config.yaml
n_kv_head: 10
vocab_size: 2048
positions: "rope"
rope_base: 10000.0
qk_norm: false
attn_scale: 0.177
tie_embeddings: false
init_std_qkv: 0.0231
init_std_o: 0.0231
weight_decay: 0.054
warmup_steps: 200
final_lr_fraction: 0.1
seq_len: 256
train_tokens: 692400000
Each number is 500 + 40 x the weight over its row's rms, rounded and kept within 0 to 999. Layers, rows and columns count from 0. Numbers have three digits each. The size before them is the row's rms in percent of the matrix's.

# layer 8 MLP down, 320x832, rms 0.179, rows 209-308, columns 576-639
099:489465508511508492523501552469480508457519497463540521456569480482531467499442577508506546538474466537540566510580514486491466510428526527518453545601517528484504533546547491577525473542479540
099:512513504457540514481469545489545482508494500456547593486479501507512490520528438474512501576464513484502587481500544462433521435494510547451495508475527490522496591488548488516456530487473494
102:480476540560548445508394468557516502420540470601524505528561480501481485470567533408525474546442562495503541515504517528496481457513575501530575440463488473528483493483579509451477489568472480
101:457527444501409540499492466547452437527484500554488511490508494440505505433471517482536424586461422538498532495483501516429495488571543535507503527473544536410448496489545481552519497433528546
102:536476476507512458555474477477507528461491498518528478486481520477495436489468522511460514502521521496500530561523519510602472546474467481513475538458543482531502444489462457549455540454529475
098:435514541469513581472449479552516509446480563441504533503469513545559514524507505439514520517477522507488527447473556512438514547501548519456558515477503483457477486509519549482472516506445493
118:542510525502436452415506532548499505457454547479454495535517483479604518499497525536430496499425576506556501599506564497520498490535539553526529553462498510580470498459508489444545505529504513
095:499527470485470483568447514495509479452517526529531501544497469531520479466516503556494468562389507539497497555550443523574494500525545524502496496483570433543526467472555497474500498520471483
096:509486532557452458523544454479463484538498536593436531498442452516496526411464492448493477495458523578570513561495569404476516458518521607561511546489507480444511485563507513485455440544514452
096:474486431481414517476580493559488453563480502437500500446517479527498464555558487453429475549544476560537538515452482490542551482481425527448417531494403446503528535501507463510558485441475540
107:501513482531516489465573517496486527492540529485531480484490453559447454485549496514507590504564486530523495525585463456439439488509555453504494515511483526582426562558574482479524537452519533
096:498479531493519441462500490540501451521526557541483463609539516506461504496481468505488491573466462477528480517497455453493436434540508529467530484479458514482502556439424543516522529556534430
101:545505464484482475430504421506547456516540524469449560511488561626525520513448493508571564495510481486419482486498469516529568497489477522465497449472509510506537512517542497506493452478476485
103:433511564546509519496485538500479573584503495472472527503377503498541471461499560526482413493513550478518421536522517537500497463500542463541474475516514471449511459574456463549408513520502513
101:512546481534470490478463492547491513388511461519525544519506509472533482488497515566507493452561464552558569541509448494550413459517432522439507496516460461495518536454500484526543461481505476
102:503564553526478423595555525497463430477478492537485491489515511460486456466488516457504526494481483466466504494488540556475487520502434472507559541435510512495461441421526461552483513522523514
102:485514514529544398494520564521448487471489456517438527522548553470508480549493572484509479473466522486463539470468481485516544511587499456474493553526527543502504460564445509511545492484458435
100:475494529532452467547479495486443499519526568390437548459528514515473458489606488520562500423420515509539485490523496501487517522530418501488501548502452516512541474577492492467469473502565490
099:465560548532608527478548486500501446511486513477542480460465529482468503406484450455487569516553521524480499528497458492523520482525425440488580536498511532498507548415416437455454535541463473
102:513468418401440505514491499442473524490480504591531441580546468499530545480572483476367549499439497527450449462502481507532488428485537464464431462477455506501582447500546518496511444517507574
102:515499473476510447444548515481489504488451520430538454466537568528536513510493539491438470487485467476526499507447582484445467539524584487591484490510500491491548493482510512494527519446508481
099:457545521541562578455477493512457516539517443464504537468540552476549538481462462444486461560466477560519460509556506508489453543580479507497484501485447478534464409493465515530448451493540475
097:457481467455490415495532543554513476490516507485497485546456533475518461507469551529533457522511550458440445491580528518521446419470511489440565498551490546577487508523495494522446509575521431
096:516428555478459490495551550467452542478462480546524494517492502513444421582499527468505462539441453529536488579466474495537456473478465517508494538513463478531487488441497473507490498526461521
100:549502479468521535471457494549529510461475475552537423442524499468542522510535488475556493478442523493561515476528528540486500538525525467577435525540441524475500566543463520449534530518482470
101:460505531521555486584513542577525478519490463516484470565480391498472520477523580535504500439544467520469473535508559501536565537539441430496481463454452484533497452536454566480443479473492442
101:577510464517564551464463515459463486425427506480457538506429519529475474474548450521478555479529524459539421523501513473518468508484593488502511466538463406504529520493495497457474473571460480
098:451451500471586443564471469508500535543496507511581518535452507519554493464526492512525521475488523464502497474506462505479496526586473495438459466479427521521552460507562518463465514471450544
100:491528468535454484499503501495481481479494463494472564497483521504471506459586492507547509452546540525503576505469578504421538570470499512544504467557549553481593512510418543517519442542478518
098:438529487481561522491489594502482526537523547542421519524484465523479523497467557521556470514546432477506515488525516404522478468468484525416562502511488441493560474563472490524466547506485501
097:495508477509468536405488566511476501513532483488589427467497556468497456448503460508490506510543507487550427464492577496537523541562501420497425482565407487545471511494468484525494529385483629
103:528477442412532489535450569504510480507481566504486467530578507455521533540478554468452485487484494533492436525537460454490486461579487507490421462510466499507482591495459453549448545450499539
094:496442545561474486559496505538576503433454517521488509454515512510513488564522415569488467463561545529556496492418473481455441539483483502509540519507523517561515437511570472509497464462451444
104:486464485426474500530508450533506477531527544498533521556514465494588551486518532514485419470495453484451493520465518575550532601567508502471426492457481547527516580494577526519551527490472514
100:470467454439473477499471526574472517506460500527585504518511483576549550506489476539531527552576490548503431579576464564507470498479533516491530492504569413503492435493535494489431465495556507
098:518533527452476511451508481427568540441555507506567501532502599519545511511475523495526547449464500523474450504514498551539491487497492483384504515467574494536561489447556590521466470493497454
103:465473551500530513459497521511479479512479488470533486475516470459529504457463519542512530507441469475499495475460497539529527539527498494472490496505467452450485544506507445570524471560449553
095:439456443450536407519547479507565436453448491458445489507483528493520439500521536495426442492401474494451549527460449487559540512552430554510487527429529558482488425501469536587565466484406507
097:545493545544494386477510511493529511549503438523478453537422470427548505465507506551463512440516451524406521538450554510536550478513504538505496565523516526474498459487435506494530509520439570
099:458553512454458558461498432522468482557500588505486511489549592442539490548494533503478543517534524501520491536471450510527474534524513492454536530544466437487463473511447473506495450357440526
100:505506497541565400542508525490517533442501506539492466439502535433496542465507504497499495474464520546497502533497495536496510558469447464488454572574584503456512536489507574444474483515545512
097:463440441501504489479474553576591430470463496571518453521478520521489518579464501485466523487486466580557548458488441537460508494462520492553512404536435552549455451454433450551459447448546439
104:547492512518542473475535497469508502553462581512499490498545505502492481410492522551476517534592509422546496512510523495447494448455447498505626527462508456480483506489501468508485512447548541
099:474440542482526482512545487440516455547480522494588562576434502492468538539490477515373461473435548438547483542422572485486487478480455438392498474499513514475535531534537430448479529526583485
101:575556519556483524537474581550489486552526533612526512514480520478527450457492537478433514501513531508464557460492531447509488552471551547561551484469554445519514502563505458488518478486476513
098:534496573512483502466478479584496481493487520507552453565479525464499543513564488486466503502552548429417433553475509512548518442492552460417502484468481452468515516463453464478514497518538551
097:510454534476455473480474583525533483475431508478464519497546511517499517516528487561470457481470528505516474552559415500544461410531524514499528506479546495510533459535489423531455540465517454
102:500521571555548536526448446471563521541474496510513421532478470456417480483433471512570452535496445535428424502447441469557482481582501487482498489561560473537493473558471495544478465504490495
098:479574525495500502513508487517464537438519493469501512500565462499440591529537547538494473498565510555481482470439531461472520438520451471462452427544492485483438504412575531486520513471453466
101:543561498532522592435484514480444503485497517504485479537498505486521455509532518486525547457532418500449481479437489474457491457541527499509469457548581504466544533474505489482516530554509463
098:457512451451555493539531482560533543490477541496531508538564512524525548522559528511544498539482499457527514530559578514418482465495517487504508415542452484499450461479505467531469429520515438
107:467516483467557514461480512461577534545476478464485529506482490457514436525539544571511539508444500542572552429374460507469484437508498463550514485465551529490508503538512557438433541519523516
100:440486505557474545382531467481496524472514502438513463556521470471545511547517469471468454454499441529544492542528524528501509453462418482534495538470483449575573504473501424449464474484582435
102:472488464531395496527493566509448445529573507469471542584549446494480531519491499533446519462460507510477476482427527501485519417594518429491485486545409503556519516483500518453478481490485454
099:480466485576508521465536474508441506479447557367470416472512504496494536520527442491467522452471495502471470498535509470464481492473511572447490476475502464449512533471504440542485514525432544
099:451553495503496517551499484488478454583506471441512487486462523531508491531492466485444534482471496476523494536476496474470514441498487556527422521460522465556561521457429490450503534508470459
100:459444542485546520477535567541464432502519531480524527475536512518518492533545515505490483459535438587456532503573545509468493533487539498506506459441557407402519463535472424505452545477455423
098:564418528548464537512518453436520412521520488505494528530478517495469532544527437503425553537504458432423482524496514491438459475466534423559520502450498538443507510490450471476545536511472456
097:588452578470470567440561547481488510502564456509483523489431451530513545493485429479508480562505543463617490550438490491456538523528562460580523512461495454547514484516431497414452562450498568
103:457398500537434465562488456493507558486502509557521552436454454452464414509476446411535410568554569486440522559454499551455494470492501501502451523535525481452514563495529455541419532441444466
104:456487454458543474547465457506463490547513470473560559550529526525580483493415531511642544445472523570455422497448532531521498540637527477425489499517485508506480529521479471453462506541459551
108:538447444467494512443516508564466450501582499555519508475518514499476507550490508476466488429478463534524562536470538521480576509509462528492463564518472454495527521500468494460487482574507487
096:446474481440503534483547474534487428544431455494474537533500453486457495479507494489528481524549525517503500530598431500472492494445523483417468489493479511530522532482468449459475418542490515
104:555493475488513522495455579489509480516493546491433501564503499494530491446467538490479479544488554437517440558541526466418484555438488513498505511558441545535522527373457588518520515472539513
094:466468497518519486513552418509467548461535457530479498541509475482480501462513540476489531617543504553435534523528490497488529556534478495485486532532509441438528514503441536511536486419473483
101:496484526456472460500469527513507450470475552520473523511517541447533528505469517565545456486481481531489562513525499527440516478500550532437442527458487475467462477599520469481570488551496424
101:447441493534515503528515482550518495411485514461536504480518434527499459472499439449479529459488426491402385530487513512472475496498557526455479563512476448548550517466487571561431478486556526
101:517510541534491496543575501474581514490400490533542524502559479448497450462475438563558472433535583480488468528417475496458462453516471497489529482545522508481534464564538444410464485585531480
098:486449569518512499464548466510532464489494560405536478456482481527531547462529522492457544496517483460486509489426485459476514511550462448491472512521477476578496512485417483551468497510483546
097:509507478451543547507506431562506484500497492529484524488487524548453508489456528547490483606509466512544516495536517517448544427516502494462533530531555590476525497518520528415492510500523424
094:471461571488584597511544546408490537559506499494508446456471502503460424514491514481487465520502472498521566532474573439474512541607489490546547460560425482476499503479519488548456537475535530
098:449448518503498583462539428547523463451427498459451498512468491506464515540470544564466460495551470428482462536480437531475516491422504540512483521486503506553547455459447436428547467479448513
100:437567529441527454544534585492452474484565527554468468462473521475507567461478528523464471577436451520462520464484448509556469493473518462487511576451498589477446495427471496459597562444482491
099:536504477502486547493527504488487461490467452485550556576530516462479492544459510411517470468460430491440512557530499542455446508479477359505435535510541496493425578416452436449553539562550481
097:491554515544526466469589475516558524497494481521444560504482522502552478445515530494498497533488531477499469426451513439480473556467512460459451400541451487550480504462439442545570447552499509
100:474510497478498492510472484482495481491473481529469463425522468505452496472532499586534446556536584515468502517486560498469512565494492540538440568506507502554506527463438523478540556574595524
099:462521521490462517452512562516512535493481515515498508525505538479473487489528494506477477516525489525592456450550544503513496527479413544528498534466508611487526514536458492463484564494523506
098:449495440453506536548549497516540510469476473550474530463456438517478451514544507544517524550451476514528624457484529505482520469490476457516459551541553503481560514473534525445544542418457538
097:512544510487532419455574487514433451537551495466497427550475501545478537508488466499422554492541525557544521475523490425534449501458551465479499531514520529489495511547473428472495438448480525
097:524507495549443504478501570512434481507558432480517527490512489457498453502522521495448561521456468445411482529545489497511426503503446490442516501545532536549409488493486531474485533515508549
099:502476506458527580549493507443511569489520464543493494533389486503573500548511510488509506490516470528530398504517495555496481576579536465446522488506500517508486477451516518523567541466536449
101:438455427439561470532485558490458494528502487513503548427548482487464574520505579496478547505556414449505445523500428502551539529504401467546528538525516552441469558466490468512414496557525547
101:510419483530544498567499470519529422492487476498462508462448465506549457527584433457467567461465544472489443478398519524529425522499490467448470523515551489552494482480382574446509482502496526
104:525501466551528573501501469553433512502526477536437500488568467560416480476481455526522546506482545504465515498518451466501448520486491528423495450494524577450511541531531463515499520554446515
103:504426477564489540511491530499560526437442510541494519519523470561519544486479509420555454565516469506489514491535426534538421550560517451513519589530489497478465488462461528476556469431530522
103:532525479511531487548479440499533500468558442525526491511479512507491440531540489516480527511503515548435459503460504492553475496500528499510548470432493403492508476436535503524477478547483506
099:440570495509454487451464532508485449530479470506489514494493520486551519464535546470487539431496517538489562481495474486498520434486486506503572564501506488486503497480527482472555539519508427
099:559507525498552567541537466504522519518550509473469501503406462478431532451479457493475493513494507604541482476587475514535525518489498492468536547520514480509518504445546550493563525506485510
100:490540518514523474488524539538495491553460469497525492524503559561536541434523526537506556501522519437439509447607505449495466481504497545462567474457560463516448498519561457528489480386518506
102:492470489477537553512588530491545506599495462476445503529494544501506556496568505531497514555522444507574483522437542470482518433429605487477597440527498555569445519575494520434564493567501515
105:506502470488519504521476469478563496510513438462468446534517502525501541607481445495558517502397465568475456562435501490504528522516501538526532501569512467442477530583494501480461505485501507
096:492481530560445516459516448489518561476444472522532496484469557506499469408546446472494461543471517517560518506548574484480460524439410529508491510546487568476567440565511563554509467520469554
099:456436506459525483541461536506494517465444555494455554474514506568532564477566505570558535515527558517482545478517520431434527422530481514460529439431545489480538535504564491500513457417524505
098:516542485520509509451502481485516462490486486559537512515499466444530549554426502480395468439497541445550547598492543499493583522456530443574495574458541450492485567590478498464473525529528534
102:464491520502540468490572479486486494569498483480420503623564487507441521533530490518445474511454475527514510510485485556478493553464537496520454434441413447464552502508514537482435465501500468
095:502584521458515489600545531525526542535509577447505453494470499453493517507445489472579488512430519501508489478459526543519522467497493448507490542570511531440445473452511557481539526495439473
100:514506482469467524517468545505499516445513436580445460516415566493478482552460420513487572516530498523511502484507435452502532393466471522583448531489498471499469504526544552482529516502504522
099:504513555500485412533568458456523561570449433523481488460504482536507483376462494491518534545525552486489480501494539454543541489500480541494436540553553475553505537490451517458452528564463467
098:538552513512455541493468498511558517520563443487515488445460513497481491550542510575533523560479439499479493518508489497534437520521510470467517429458512473440513480538558534502502474455501485
103:541520470508481510527435518473481512518475505519444534551485592464436473485461438449513551549534493445468521505564473433415470479529541466431445470581481493460508562505495479474520456557501488